{"num_hidden_layers": 15, "hidden_act": "tanh_gelu", "attn_scale": 0.177, "lr_mult_o": 4.0, "decay_fraction": 0.628}
Each number is 128 + 24 x the weight over the matrix's rms, rounded and kept within 0 to 255. Layers, rows and columns count from 0.

# layer 12 attention value, 160x160, rms 0.195, rows 71-120, columns 0-39
[[135 123 129 170 123 126 124 112 122 135 154  88 137 110 127  99  96 154 105 114 120 117 134 135 129 124 120 142 142 109 133 124 146 112 106 117 118 123 123 138]
 [108 136 124 120 128 114 152 123 135 123 109 131 129 105 121 127  96 109 142 135 137 115 127 144 125 163 121 124 118 152 118 106 136 139 113 126 141 109 143 130]
 [146 159 140 134  83 181 122 124 122 131 125  92 107 131 113 134 115 150 141 120 126 132 143 149 137 117 122  95 143 116 105 125 152 122 121 145 126 103 156 130]
 [118 132 144 127 160 137 110 124 135 167 124 124 119 136 141 106 118 100 124 145 123  98 122 145 104  99 142 104 123 159 127 134 111 115 118 120 114 121 120 138]
 [141 116 129 166 161 105  96 120 120 121 126 126 133 127 141 119 127 142 110 110 145 129 130 149 116 131 130 155 152 137 141 148 138  98 116 125 143 110 146 133]
 [110 130 140 124  92 132 132 148 123 130 140 133 139 135 147 110 131 149 118 120 109 109 132 134 135 147 133  86 131 140 102 135 138 163 124 117 128 147 132 117]
 [151 128 126 134 129 131 127 109 140 114 148 116 109 139 128 132 121 148 149 134 154 141 127 140 124 122 126 130 116 125 162 120 132 127 150 103 125 105 141 159]
 [116 121 118 123 115 122 141 125 112 101 117  90 149 121 119 150 136 111 140 134 122 123 117 108 128 137 115 123  93 172 133 159 114 127 149 107  83 122 152 127]
 [113 132 110  93  88 118 122 139  98 146 143 130 122 118 123 130 108 169 111 134 110 136 156 142 142 139 149 131 112 123 116 116  96 130 115 126 133 123 154 132]
 [121 100 136 108 120 150 105 127 132  97 126 112 114 127 122 138  93 128 110 148 113 128 103 115 161 123 140 123 131 121 147 124 109 121 127 129 116 115 102 116]
 [124 115  93 103 122 103 129 106 121 152 116 172 111 124 126 141 142 130 127 150 157 141 128 136 111 129 147 122 132 133 137 158 123 139 103 116 120 144 106 125]
 [128 110 125 109 152 149  98 134 121 124  94 123 136 119 130 138 120 117 124 124 129 124 124 116 126 104 116 132 136 142 110 150 146 128 118 130 126 136 109 103]
 [117 140 119 130 134 101 120 128 102 138 120 129 130 163  94 121 121 109 149 109 102 118 134 117 160 132 134 130 122 131 116 121 108 107 149 133 125 158  83 160]
 [118 146 125 131 146 135  95 144 121 104 129 122 114 129 141 155 115 135 142 147 126 123 138 113 137 133 111 128 121 116 102 156 154 131 139 111 133 120 136 151]
 [127 116 117 120 126 141 103 139 133 136 106 135 159 135 134 133 122 133 132 121 161 119 129 112 147 104 116 141 109 153  85 122 109 129 140 144 124 124 156 103]
 [121 132 152 116 115 154 138 135 123 125 134 105 128  90  82 144 143 134 120 123 124 147 136 123 149 130 109 152 131 165 143  97 152 129 135 122 108 131 130 150]
 [136 136 115  92 101 131 135 143  97 121 116 129 138 117 173 150 153 134  93 132 145 137 133 155 129  74 146 131 133 136 146 130 134 111 135 104 138 140 106 142]
 [127 152 124 106 104 123 107 160 124 130 132 106 122 106 116 132 116  92 142 113 103 148 120 148 130 120 125 141 119 125 127 145 139 106 107 158 133 131 146 120]
 [160 121 127 158 151 163 127 119 129 110 120 123 131 128 126 147 115 135 132 151  95 107 121 107 114 120 136 130 111 134 130 120 131 118 141 138 134 143 132 117]
 [109 179 128 131 121 145 120 133 139 136  96 140 135 137 133 128 119 148 143 132 125 108 151  99 114 118  95 133 101 126 121 122 122 140 124 138 121 101 154 107]
 [129 133 137 113 104 127 131 131 126 136 109 129 122 102 142 140 101 127 141 148 157 124 115 140 118 105 143 111 105 120 154 111 104 135 150 144 119 129 143 137]
 [109  83 128 126 153 128 108 137 128 137 114 115 155 119 108 120 140 159 134 134 160 112 131 143 134 136 137 121 106 147 118 129 113 164  96 112 132 112 129 110]
 [121 134 119 119 127 127 112 130 123 126 114 102 129 118 129 105 100 158 125 101 111 132 128 124 123 124 129 133 144 125 135 115 145 120 157 170 126 150 133 103]
 [109 124 158 127 100 143 105 111 143  96 127 142 119 107 122 126 129 118 140 141 149 145 133 132 117 121 121 114 103 140 115 143 124 167 115 143 117 134 141 106]
 [106 145 142 138 152 104 146 123 156 115 117 158 160 108 139 125 126 121 115 110 113 165 133 110 124 113 120 122  92 134 141 145 122 130 107 133 133 112 136 132]
 [ 95 118 149 106 128 111 122 125 142 139 145 137 112  83 162 169 119 138 103 169 110 134 140 159 168 126 121 143 137 143 114 100 102 101  87 130 141  89 148 125]
 [199 134 136 108 174 114  82 155 139 140 120 110  96 144 120 167 154 127 180 107 117 138 111 138  99  84 122 152 139 159 120 157 136 116  94 153 124 165 136 192]
 [111 116 124  95 138  81 110 134 127 134 136 130  95 112 146 111 125 148 165  88 103  61 170 158 177  79 176 134 165 139  88  79 224  77 117 155 128 182  97 106]
 [163 161 199 120 163 178  97 139 179 110 124 126 114  90 134 124 197 109 135 128 119 153 170  60  65  85  73 197 145 133 132 112 139 106  90 135 163 114 143  96]
 [155 104 123 133 116 149 160 149 114  84 128 129 133 138 131 109 125 156 100 151 124 105 111 138 118 151 139  60  77  71 121  79 126 128  99 137 108 147 158 110]
 [152 118 164 154 173  69 136 160 174 154 151 120 105 111 178 129 131 154  47 124 113 185 156 124 118 126 146 115 123 149 134 127 126 128 114 111 130 145 178 122]
 [174 194 146 111  91 163 108 107 135 161 139 155 115 113 155 108 115 120 172 174 129 161 160 108  97 144 102 131 116 128 109 105 116 156  87  72 120 124 131  88]
 [134  75 154 129 144 147 137 136 126 113 152 149 146  92 100 114  86 125 165  92 167 113 120 147  87 139 123 132 136 125 142 126 139 104 158 120 166 187  87 110]
 [126 127 149 112  88 162 135 113 175 110 158 129 131 105 122 150 160 146  93  95 104 150 147 121 112  75 134 173 120 128 118 115 131  95 103 151 144  91  96 143]
 [ 93 194 152 186 120 124 127 121 187  93 111  87 198 113 131 156 127 120 120 102 151  93 126 133 116 146 139 105 136 132 109 122 168  96 140 125 111  87 139 130]
 [156 134 106 170 135 195 135 151 147 144 115 136  79 123  64 150 124 167 132 161 119 160  96 144 150 148 158 136 119 119 140 146 135  54 129 110 132 164  72 137]
 [135 145 140 114 131 169 144 127 120 113  93 131 157 134 103  90 130 141 136 130 140 142 146 179 155 111 149 127 164 163 175 104 143 142 123  92 106  82  96 121]
 [120 119 167 158  93 100 125 119 128 208  87 125 147  75 104 165 112  99 151  92 165 116 153 163 128 134  67 173 167 112 109 103 147 173 137 134 154 135 134 116]
 [ 92 153 106  66 122 122 175 133 133 169 143 162 128 118 136  87 150 162 141  68 134 106 154 106 172 131 113 150 114  96 120 123  46 152 139 133 179 124 124 113]
 [130 136  83 122 129 182  91 107 153 152 105  99 109 116  94 119 113 177 120 141 104 116 158 160 153 147 128 128 127 120 115 115 162 162 129 150 183 162 177 173]
 [134 151 138 111  90 159  84 120 157  86 144 128 143 161 141 120  93 125  95  74 132 143 101 131 138 135 164 140 154  90 107  91 152 115 128 121 142 139  76 134]
 [114 171 121 125 137 118 125 156 126 152  96 119 141 142 151 119  86 139  98  79 128 109 149 105  76 123 144 156 111 127 114 168 109 158 136 155 143 161 130 105]
 [114 127  77  76 109 144 106 120 152  94 136 108 181 128 122 127 129 137 136 166 139 138 120 117 111 137 123 101 132 153  95 162 139 121 108 159  58 129 140 100]
 [127 134 121  91 112  67 130 120 114 149 139 171 162 121 116 100 141 164 149 149  84 166 122 125  80 101 126 131 172 137 169 142 131 101 170 115 104 102  95 155]
 [107 121 118 145 121 129 159 113 105 120 129 116 109 133 147 155 118 140  40 191 141 127  98 112 188  74 120  61 150 126 124 114  87 171 111 100 107 109 109 128]
 [114 178 120  65  52 121 135  95 139 131 131  96 118  66 163 133 170  83  99  99 137 143 124 151 156 105  92 123  77 146 154 120 163 109  70 137 128 148 110 175]
 [ 58 100 136 109 118 129 128  78 205 104 134 179 130  87 128 138 124 134 128 144 150 142 120 156 154 111  81 130 147 119 166 116 122 122 111 156 100  96 154 112]
 [102 169  72 161 116 116 122 157 129 151 160 167 118 120 112 144 124  88 107 146 119 144 161 116 114 152 143 127 123 113 208 162 214 132 133 147 123 118 116 114]
 [123 135 127 107 100 109 127 136 160 104 150 141 153 107  60 137 141 145 119 124 137 180 149 182 140 131 159  99 102 117 146 130 145 113  84  93 132 128  84 144]
 [163 102 126 127 126 164  99  70  87 147 151 143 115 118 165 133 113 144 164 114 126 139 162 107 136 100 138 189  89 121 179  91  77 122 160 150 139  98 186 100]]
# layer 12 attention output (transposed), 160x160, rms 0.597, rows 71-119, columns 0-39
[[139 122 125 100 129 140 131 130 139 137 126 146 133 122 119 133 155 141 114 149 118 131 109  99 157  97 156 127 140 150 114 128 168 152 152 111 108 178 139 163]
 [138 142 121 118 133 112 126 134 115 115 113 157 121 139 130 127  79 115 116 133 152 123 182 159 128  98  93 143 142 151 134 120 122 137 163 157 150 129 138 158]
 [113 120 119 120  93 142 145 106 129 137 117 107 128 103 135 118 146 105 146 131 116  82 116 147 108 110 113 165 111 147 100 148 104 128 131 115 153 127 152 156]
 [149 145 122 135 144 133 192 110 138 157 139 106 145 137  85 122 119 135 126 147 122 145 117  92 118  94 162 157 131 106 129 125 123  88 122 139  88 162 101 162]
 [161 101  96 119 124 136 113 113 163 152 121 127 126  94 127 141 118 131 110 114 124 130 130 108 165 137 107  68 172 122 103 122 126 128 131  96 128 116 154 116]
 [146 138 102 129 140 118 161 132 110 127 123 120 127 128 130 132 146 136  85 149 128 102 100 139 103  82 135 149  90  91 149 122 145 108  93  86  76 149 123 143]
 [107 109 134 132 162 119 124 130 142 137 118 115 140 126 125 132 113 133 102 147 143 112 128 148 141 124 153 139 116 148 125 112 138 156 125 146 135 132 132 148]
 [114 122 117 137 142 127 145 143 108 106 153  99 160 145 145 142 145 141 105  97 149 169 138 142 108 115 104 102 117 157 144 113 121 115 129 130 116 133 113 165]
 [108 158 135 125 104 179 134 171 154 140 155 133  79 108 134 159 142 119 122 116 118 115 132 150 107 105 131 139 138 125 115 121 112 120 126 159 134 138  92 125]
 [141 146 106 140 128 136 124 101 130 180 121 112 122 113 122 129 118 156 125 136 163 135 155 111 141 118 134 139 134 113 112 121 112 142 116  92 125 183 127 119]
 [152 110 136 103 104 140 121 118 160 146 124 149 137 147 136 115 143 118  95 125 123 102  97 107 126 146 144 134 131 113 145 124 137  97  95 126 173 140 105 140]
 [133 118 139 119  92 154 104 130 116 163 102 130 122 133 117 132 136 114 154 128 161  77 141 118 108 127 106 115 116 110 142 134 116 100 108 111 109  98 126 141]
 [125 157  99 120  97 106  97 135 100 103 112 130 123 111 129 136 117 132 129  99 101 106 163 132 129 150 155 118 125 143 132 109 127 144 129 140 136 152 125 130]
 [125 111 107 152 118 132 104 124 120 146 166 139 193 121 130 137 117 147 132 111 126 135 142 126 113 120 104 135 145 157 152 109 111 145 107 123 119 113 143 145]
 [129 136 125 153 161 158 149 176 154 159 133 129  66 146  97 137 125 111 129 134 109 120 125  89 108 104 121 135 103 145 147 122 125 103 131 153 145 120  93 156]
 [144 113 103 116 149 153 149 123 131 126 145 137 123 123 118 120  95 127 100 101 120 111 126 107 131  71 109 116 122 114 110 124 137 122  92 150 102 139 109 157]
 [155 140  95 143 127 132 139 134 134 123 111  79 125 145 148 117 132 119 180 122 119 141 101 172 142 142 117 161 148 130 121 109  99 130 110 125 140 104 103 127]
 [153 138 141 142 151 145 138 126 126 111  96 126 120 121 137 147 148 133 164 109 148 151 140 114 109 101 123 100 147 131  88 108 123  93 104 140 139 117 126 111]
 [115 158 121 108 173 116 110 134 128 130 122 135 167 131 138 120 155 132  88 128 147 147 117 131 125 137 119 148 105 146 122  81 148  89 152 107  92 125 115 147]
 [144 101 121 111 165 135 127 107 129 153 160 141 170 120 131 105  95 116 127 142 167 106 140  85 163 137 156  96 137 118 134 110 132 119 145 144  84 134 103 120]
 [111 109 122 128  70  85 103 141 134 131 107 166  98 155 149 118 115 141 111 161 164 109 159 109 145 141 124 135 131 129 131 151 126 104 103 101 126 101  98 170]
 [114 165 151 154 111 101 138 129 147 136 112 125  98 160 105 113  78 152 149 118 133  92  85 104 113  65 146 148 128 132 128 142 128 135 163 162 151 146 120 119]
 [138 147 156 100 115 135 137 106 122 111 103 124 146 100 151 142 151 156  81 125 127 138 178 137 121 133 140 114 134 122 149 143 117 119 135 109 163 139 110 157]
 [157 175 110 134 146 142 133 114 152 105 144 167  97 129  96 130 149  95 124 125 117 124 104 109 145  75 106 161  92 120 137 132 144 116 128 141 106 137 130 198]
 [142 119 151  90 150 104  86  93 117 154 154 121 100  91 123 110 119 117 122 111 150 136 119 110 151 151 149 114 132 102 151 120 165 119 117 148 156 124 151  94]
 [129 142 113 149  96 103 138 141 139 107 147 163 109 189 138 145 158 131 124 133 132 132 111 101 147 142 111 140 119 134 123 135 114 143 146 131 129 132  68 148]
 [147 154 129 136 127 138 176 124 108 103 145 112 129 130 138  99 131 149 104 134 122 161 176 160 104 143 147 148 121 116 159 120 109 160 127 123 151 151 136 120]
 [109 136  95 129  97 112  89 108  97 119 141 103 120 144 154 136 161 131 101 153 175 145 115 124  87 165 100 122 119 143 115 127 100 124 142 128 149  89 163  98]
 [143 137  97 167  97  87 169 154 120 112 116 150 167 117 133 131 122  86 135 143 122 110 156 170 193 155 120 124 170 121  94 113 133 165 143  94  97 143 130 146]
 [113 108 124 101 124 101 120 136 143 168 165 172 116 141 112 100 107 147 114 145 160 118 140 101 144 113 107 163 151 166 117 177 156 104 151  91 125 125 159 122]
 [133  99 122 108 126 141 143 165 121 123 106 201 133 137 122 135 105 119 122 130  75 103 116 138 122 153 154 114 109  90 150 136 134 124 102 129 129 117 151 155]
 [113 111  86 134 165 108 152 115 149 132 156 153 140  81  95 121 138 134  93 154 109 121  86 156 161 166 153 145 116  94 165 128 147 124 126 180 163 182 125 137]
 [113 207 106 165  82 121 108 116 107 105 155 103 142 120 135 116 126 144 152 147 115 119 123 145 154 115 170 139 166 141 111 126 144 141 104 118 133  81 103 166]
 [102 169  98  98 147 127 152 120 153 114 124 125 116 175 136 127  38 140 148 139 115 154 101 170 150 146 125 129 144 129 109 140 112 110 156 164  74 102 148 136]
 [140 122 101 141 157  95 122 146 106 150  93 142  80 141 136 107  93 123 179 130  73 124 133 144 118 111 102 125 133 132 152 132 118 114 139 105 133 164 100 147]
 [100 114 147 153 159 111 112 138 142 145 142 151 180 107 123 121 109 101 169 165 138 117 110 127 141 129 120 147 134 128 171 105 147 170 125 176 106 134 153 129]
 [118 124  86 125 122  97 115 146 125 112 120 129 130  95 118  82 112 169 135 126 127 103 156 127 105 156 124  96  91 145  97 152 154 147 109 136 105 135 132 159]
 [123 164 117 143  84 121  84 125  98  99 159 114 155 151 107 122 118 142 112 127 107 135 121 133 128 112 128 125  88 184 114 155 114  98  91 134 151 144  86 126]
 [112 131 124 142 155 117 134 148  94  75  96 109 117 160 120 136  88 108  89 152 113 200 148 174 142 112 107 147 121 143 132 105 163 112 144 151 108 132 124 123]
 [127 129 110  97 103 116 113 137 128 125 101 172 151 135 145 168 146 127 132 142  85 133 142 101 155 100 102 139 101 143 154 147 143 102 137 131  94 130 142 130]
 [103 142 150 169 134  89 136 113 158 135  47 115  95 114 127  97 140 106 145 157 123 142 114 115 101 121 145 120 109  96  94 164 118 122 134 142 124 120 135 131]
 [149 178 109  97 111 133 135 127 126  97 128 145 118 138 103 160 118 133 135 154 116 148 147 135 127 103 102 114 149 121 137 100 142  93 148 106 127 126  96 166]
 [101 130 143 110 159 114 170 155 116 140 123 131 117 132 150 141 161 173 148 147 108  98 128 212 125 101 144 133 162 116 119 155 125 148  93 136 138 112  59 107]
 [123  94 131 161 130 147 127 154 159 141 104 126 127 110 107 152 115 123 109 123 124  94 147 126 151 135 126 118 136 170 128 115  62 157 129 163 129 143 120 102]
 [135 153 149 103 115 133 154 130  89 106 143 123 134 120  85 118 129  71 153 134 127 131 154  90 117 153 124 139  69 161 115 124 131 136 119 158 119 152 127 137]
 [118 148 109 160 155 148 118 104  71 126 122 172 148 143 147 153 135 169 109 161 147 159 169 125  92 173 151 119 135 159 123 139 121 132 135 111 120  83 156  71]
 [151 145 108 129 147 155 152 139 108 118 155 127 112 132 130 130 102 166 125  96  95 102 141  99  32 127 150 148 116 133 145 165 123 128 130 153 139 160 146 123]
 [156 110 135 154 116 136 116  95 121 134 115 115 127 134 124 111 119 181 132 107 112 156 110 163 150 107 116 129 131 164  85 112 110 117 118 114 119 155 177 148]
 [106 146 128 100 141 142 140 135  97 138 139 156 110 142 194 113 116 104 124 159 162  88 114 135 144 125 133 145 162 143 126 109 135 124 118 194 180 142 136 151]]
# layer 12 attention query, 160x160, rms 0.163, rows 96-127, columns 0-39
[[123  94 108 187  96 102 127 103 129 117 159 124 115 113 132 134 148 123 122 116  93 124 113 124 121  98 111 137 147 124 133 134 137 148 160 134 115 155 128 122]
 [132 147 159 146  89 140 145 141 133 139 121 148 134 131 138 149 138 120  94 136 122 151 132 142  96 124 135 113 148 142 122 109 133 134 152 110 164 133 136 106]
 [ 97 142 101 183 114 133 101 137 156 136 132 115 150  90  99 125 146 111 146 140 114 103 128 139 126 144 102 123 107 146  95 121 129 129 160 114 140 133 156 178]
 [118  84 140 106 111 134 144 132 113 100 106 143 120 130 122 126 161 167 142 132 134 121  96 142 108 122 112 154 129 101 152 142 155 121 118 134 162 142  92 150]
 [129 119  87 135 135 110 143  97 144 132 158 140 122 129 125 100 125 157 132 152  97 126 155 120 120 142 122  86 140 106 100 123 113 157 124 129 116 136 157  97]
 [146 121 107  88 122 122 154 118 147 135 157 125 117 111 128  95 130 143 166 147 119 131 128  95 141 122 147 139 153  66 153 156  97 146 138 106 128 126 122 103]
 [115 119 141 109 102 156 105 117  89 130 142 139 116 138 122 138 120 121  93 142 113 151 119 117 127 154 106 122 148 146 129 148 150  99  98 100 158 151 133 110]
 [126 115 129  99  95 158 127 120 112 122 138 111 133 150  98 140 135 141 121 141  87 153 150 116 175 135 103 111 125 141 116 125 120  94  98 129 115 134 116 133]
 [ 99 139 136 115  89 139 134 139 135 136 134 108 126 114 110 131 136 153 118 129 137 179 159 123 148 111 112 139 139 112 108 147 131 129 120 130 112 146 126 131]
 [163 103  67 168 166  85 133 129 189 133 133 111 161 144 155 136 124 132 126 118 119 105 176 125 135  92 165 121 122 166 123 109 135 150 157 137 101 116 124 149]
 [122 107 154 159 110 165 147 130 137 150 125 124 103  98 100  88 174 144  64 106 110 174 122 120 109 124 124 110 133 121 163 147 129 155  97 113 132 127 124 189]
 [131 141 116 166 112 140 139 186 101  96 174 127 101 118 124 100 121 108 141 143  98 137 116 145 147 120 166 140  52  98 174 131 137 103 112 105 152 128 116 166]
 [131 143 124  83 105 132 153  99  84 115 124 174 131 139 141 160 146 112  88  91 161 121 113 165 160  77  87 124 153 173  95 119 131 126  85 134  95 125 154 148]
 [ 87 169 118 154 140 160 171 108 104 102 164 161  92 149 119 152 111 138 107 188 150 158 146 156 128 123 114 160 173 131  77 119 135 100 113 109 102 132 129 148]
 [145  94 101 109  86 115 125 131 168 131 111 151 114  87 104 110 139 151 118 153 146 146 129  64 180 132  94  93 128 147  91 140 116 152 123 156 136 110 180 113]
 [ 90 128 127 135 142 154 148 105 133 142 118 163 124 127 128 123 166 130 138 118 161 171 115 118 114 148 143  68 109 141 129 116 156 145 145 133 100 140 118 139]
 [ 97 131  98 146  88 156  81  86 135 136 112 118 138 159 121 129 115 107 148  94  81 120 189 127 130 205 132 122 133 127 115  98 137  90 141 126 142 177 120 139]
 [132 122 110 109 106 131 161 139 125  78 114 107 175 167 151 122 170 127 136 132 131  66 131 120 133 173 186  88 142  94 123 115  95 128 118 140  85 139 103 113]
 [133 105 102  97 130  60 122 156 121 131 103 127  98  71 158 122 134 137 174  91 131 179 176 155 151 129  88  80 133 133  99 106 119 146 141 141  70 121 129 160]
 [150 152 158 126 115 131 151 122 151 104  94 162 136 122 117  88 133  80 146 116 186 154 130  95 165 121 145 121 107  94 113 158 143 139 143 122 175 133  96 131]
 [184 145 139 113 117 161 121  84 100 102 111 108  63 136 113 125 144 166 134 120 113 108 112 140 168  81 128  71 130 151 139 107  92 123 154 117 123 134 121 100]
 [138  81 156 154 104 106 119 126 155 137 130 110 152  91  83 124 116 149  57 168 122  79 139 159 165 102 144 157 192 126 138 105 150  82 154  89 168 107 128 113]
 [150 140 120 121 136 163 175 135 112 153 127 106 180  95 123 102 115 171 102  74 155 124 186 115 102 102  80 134 126 159 128 129 124 155 114  88  76 134 127 117]
 [120 143 148 113  94 197 100  74 153 141  74 126 159 111 116  77 126 162 111 143 144 138 106 122 161  56 179 111 133 114 128 141  82 135 125  92  72  77 126 112]
 [123 137 145 174 177 124 174  92 134 129 139 136 168 126 113 174 152 125 130 162  73 155  93 112 103 128 159 137 175 127 142  86 121 131 110 108 110 131 163  97]
 [125 104 122 134 153 159 123 135 122 142 119 123 130 146 118 153 124 125 142 117 118 116  55 110  57 126 114 103 114 132 113 107 138 100 174 115 130 107 117 107]
 [174 109 108 108 126 172 123 107 147 120 145 131 147 122 102 122 112  98 142  96 116  85 137 111 194 156 100 139 105 139 134 117 151  70 101 120 147 139 108 174]
 [156 124 132 107 194 114 127 135 113 142  95 106 120 147 129 132 159  87 134 142 137 123 114  99 120 126 118  78 145 124 124 140 121 111 146  67 131 127 138 186]
 [122  94 126 108 153 127 157  94 150 126 126  94  89 141 143 151 134 168 126 124 137 122 128 100 134 143 162  96 125 132 134 115 103 163 136 126 113 134  97 197]
 [136 171 100 135 138 129 119 101 169 197  94 100 124  99 119 124 142 160 110 173 114 142 149  45 105 139 115 132 115 138 147 135 133 114 103 114  88 110 121  82]
 [109 139 122 118  85 149 106 129 174  72 167 104 126 153  85 165 197 141 150 142 160 101 142 150 105 129 115 134 136 114 127  97 102 121 152 144 146 143 137 133]
 [154 103 169 129 138 143 117 122 138  81 118 115 152 144  98 163 154 132 135  78 186 145 147 121 159 155 147 133 137 154 134 110 132 137 111 103 131  79 124 134]]
# layer 12 attention key, 160x160, rms 0.171, rows 96-127, columns 0-39
[[140 144 154 160 117 113 131  83 129 129 122 101 135 115 176 152 124  91 113  99 149 112 154 149 117 129 129 152 139 116 115 123 105 197 147 106 119 119 157 168]
 [142 137 103 136  81 135 132 150 135 165 148 116 100 137 116 132 138 118 173 151 146 123 117 130 116  89 127 143 135 125 138 131 161  77 118 126 128 138 129 112]
 [163 158  97 120 130 148 137 159 137 103 169 126 129 123 138 134 129 149 112 114 155 114 129 171 133 118  59 136 119  77 150 137 163 102 119 127 140 110 108 152]
 [113 104 120 126 154 111 105 170 125 111 104 136 153  95 154 115 121 130 103 112  98 140 129 123 149 132 135 153 161 137 124 115 118 145 128 159 154 154 165 137]
 [141 104 129 150 132 145  74 160 148 118 107 148 132 169 117 119 131 126 137 122 129 130 136 143 141 118 112 133 146 125 141 108 133 102 115 127 127 152 165 142]
 [150 110 144 147 124 157 158  95 138 113 103 135 110 116 126 136 156 135 109 142 145 132  96 139 156 165 110 135 144 118 147 137 147  89 125 118 177 134 143 152]
 [129 134 121 157  90 110 105 128 167 166 125 118 160 112 124 133 170 139 139 144 116 117 149  91 108 117 175 129 106 144 139 110  95 134 119 176 131 111 137 109]
 [135 143 132 148 106 132 122 143 150 127  71 145 129 134  93 141 150  97 174 119 119 154 120 160 133 111 122 160 144 119 135  87 100  79 101 145 126 105 124 147]
 [138 123 130 152 110 127 139 101 115 120 107 166 123 141  79 150 129 135 160 106 117 132 116 149  97 107 121 140 105 130 133 132 135  91  89 175 150 165 115 114]
 [138 127 151 134  98 174 139 109 132 110  53 163 134 154  98 111 160 124 141  98  93 160 109 169 139 115 175 161 133 134 148 115 134 143  96 127 104 124 112 131]
 [ 93 179 130 107 102 128 119  98 156 131 101 170 168  71 132 111 177 113 131 137 117 144 113 101 158  73 160 105 162 132 130 101 104 141 150 139 124 122 145 136]
 [140 135  98 124 129 100 116 153  91 106  98 103  93 123 112 129 126  94 139 135 119 102  63 182 152 129  99 138 110 116 101 135 108 156 108 128 136 169 141 101]
 [141 157 108 105 117 122 127 106 111 115 120 142  70 114 155 135 114 135 104 133 140 122 124 156 141  75  94 112 130 118 170 152  86 131 154 150  92 101 103 147]
 [149 153 155 130 168 108 136 162 139 133  83  60 168  98 115 166 182 100 112 144 112 174 114 108 126 118  94  95 144 166  73  94 119 120 139 159 108 100 132 122]
 [115 129 129 131 131 102  98  91 115 160 129 151  87 105 120 103 108 113 150  96 157 153  78 129 141 149 146 133 148 116 172 121 118 110 146 143 144 141 162 128]
 [104 144 138  74 178 152 127 136 161 165 101 143 117 113 141 160 111 143 147 130 160 166 160 128 169 115 119  88 119 102 155 121 120 124 188 127 137 136 114 138]
 [130 147 128 103 116 150 100 116 158 118  76  93 135 144 105 125 135 118 141 106 134 127 138 149 160 196 114 195 151  92 134 131  97 127 120 167 140 181 164 122]
 [133 159 122  89  81 169 117 168  86 145  99 124 113 186 157  70 134 142 138  94 133 101 131 145 158 130  99 119 103  84 111 127 130 116 175 126 104 180 105 138]
 [162 140 197 120 134 131 143  81 106 161 133 119 114  95 111 112  88  70 153 144 136 109  80 154 128 104  86 114 130 131 142 160 119  82 142 166 144 200 145 139]
 [179 177 129 115 122 131  97 153 111  89 121 190  79 140 173 134  84 132 155 139 161 117 157 148 124 141 146 140 109 134 126 169 146 132 113 158 118 115 140 143]
 [120  92 103 120 143 178 136 129 106 120 143 161 139 148 132 179 109  79 160 119 103 103 115 105 131  65 154 120 127  91 138  93 130 109 152 118 143 119 115 105]
 [105  94 124 141 158 162 140 143 130 151 107 106 124  75  93 123 134 138  90 142 146 139 148 159 179 149 122 103 224 121 166 137 103 124 144  88 102 100 111 130]
 [105 110 132  93 123 152 116 106 127  88 120 117 144  56 121  98  98 115 102 120 112 134 148 168 114 144  85 102 141 149  77 130 174 159 112 154  78 165 113 114]
 [125  73 132 143 116 131 127  76 122 180 142 131  94 143 117 102 137 154 124 163 114 104  84 122 179 163 104 113 142 100 141 163 110 133  96 171 130 117 123 105]
 [108 123 126  92 155  95 119 146 158 133 148  88 132 170 145 116 129 128 168 106 142 123 122 165 153 135 117 145 131 105 147 151 146 117 116 138 132 171 140 144]
 [110 102 121 115 119  98  46 128 139  95  65 108 145 186 172  95 140 123  94 113 128 134 139 140 136 148  61  93 111 182  89 156  85  93 131 113 135  96 137 165]
 [122 130 119 159 159  98 167  99 129 180 100 116 144 103 179 134 119 127 150 110 154 125  95 122 118 126 133 131 103 135 141  88 146 142 131 140 111 130 129 108]
 [137  85 158 114 150 158 141  95 126 125 146 119 127 181 120  86  96 117  85  88 134 146 127 164 121 116 153 114 125  83 112 137 137 160 125 136 163 105 154 158]
 [139 125 129 140 164 174 160 144 160 140 122 150 109 116 112 157 150 141 119 114 128 163 150 123 118 126 168 122  52 119  95 182  97 121 154 143 102 166 121 158]
 [155 125 112 168 102  93 138 107 109 109  82 132 143  99 113 121 105 103 106 170 140 115 143 145 124 134  98 137 136 123 123 124 120  72 120 122 120 144 229 124]
 [123 115 150 126 136 145 129 134 152 127 133 132  99 128  92 171 128 168 109 130 142 152  94  75 100 107 146 123 143 176 165 146 167 109 144 120  93 169  44 174]
 [123 130 112 162  86 166 138 113 174 132 127 164 173 121 139 142 116 106  97 124 134 144 152 162 154 127 147 135  91 108 120 147  99 121 130 135 115 160 118 119]]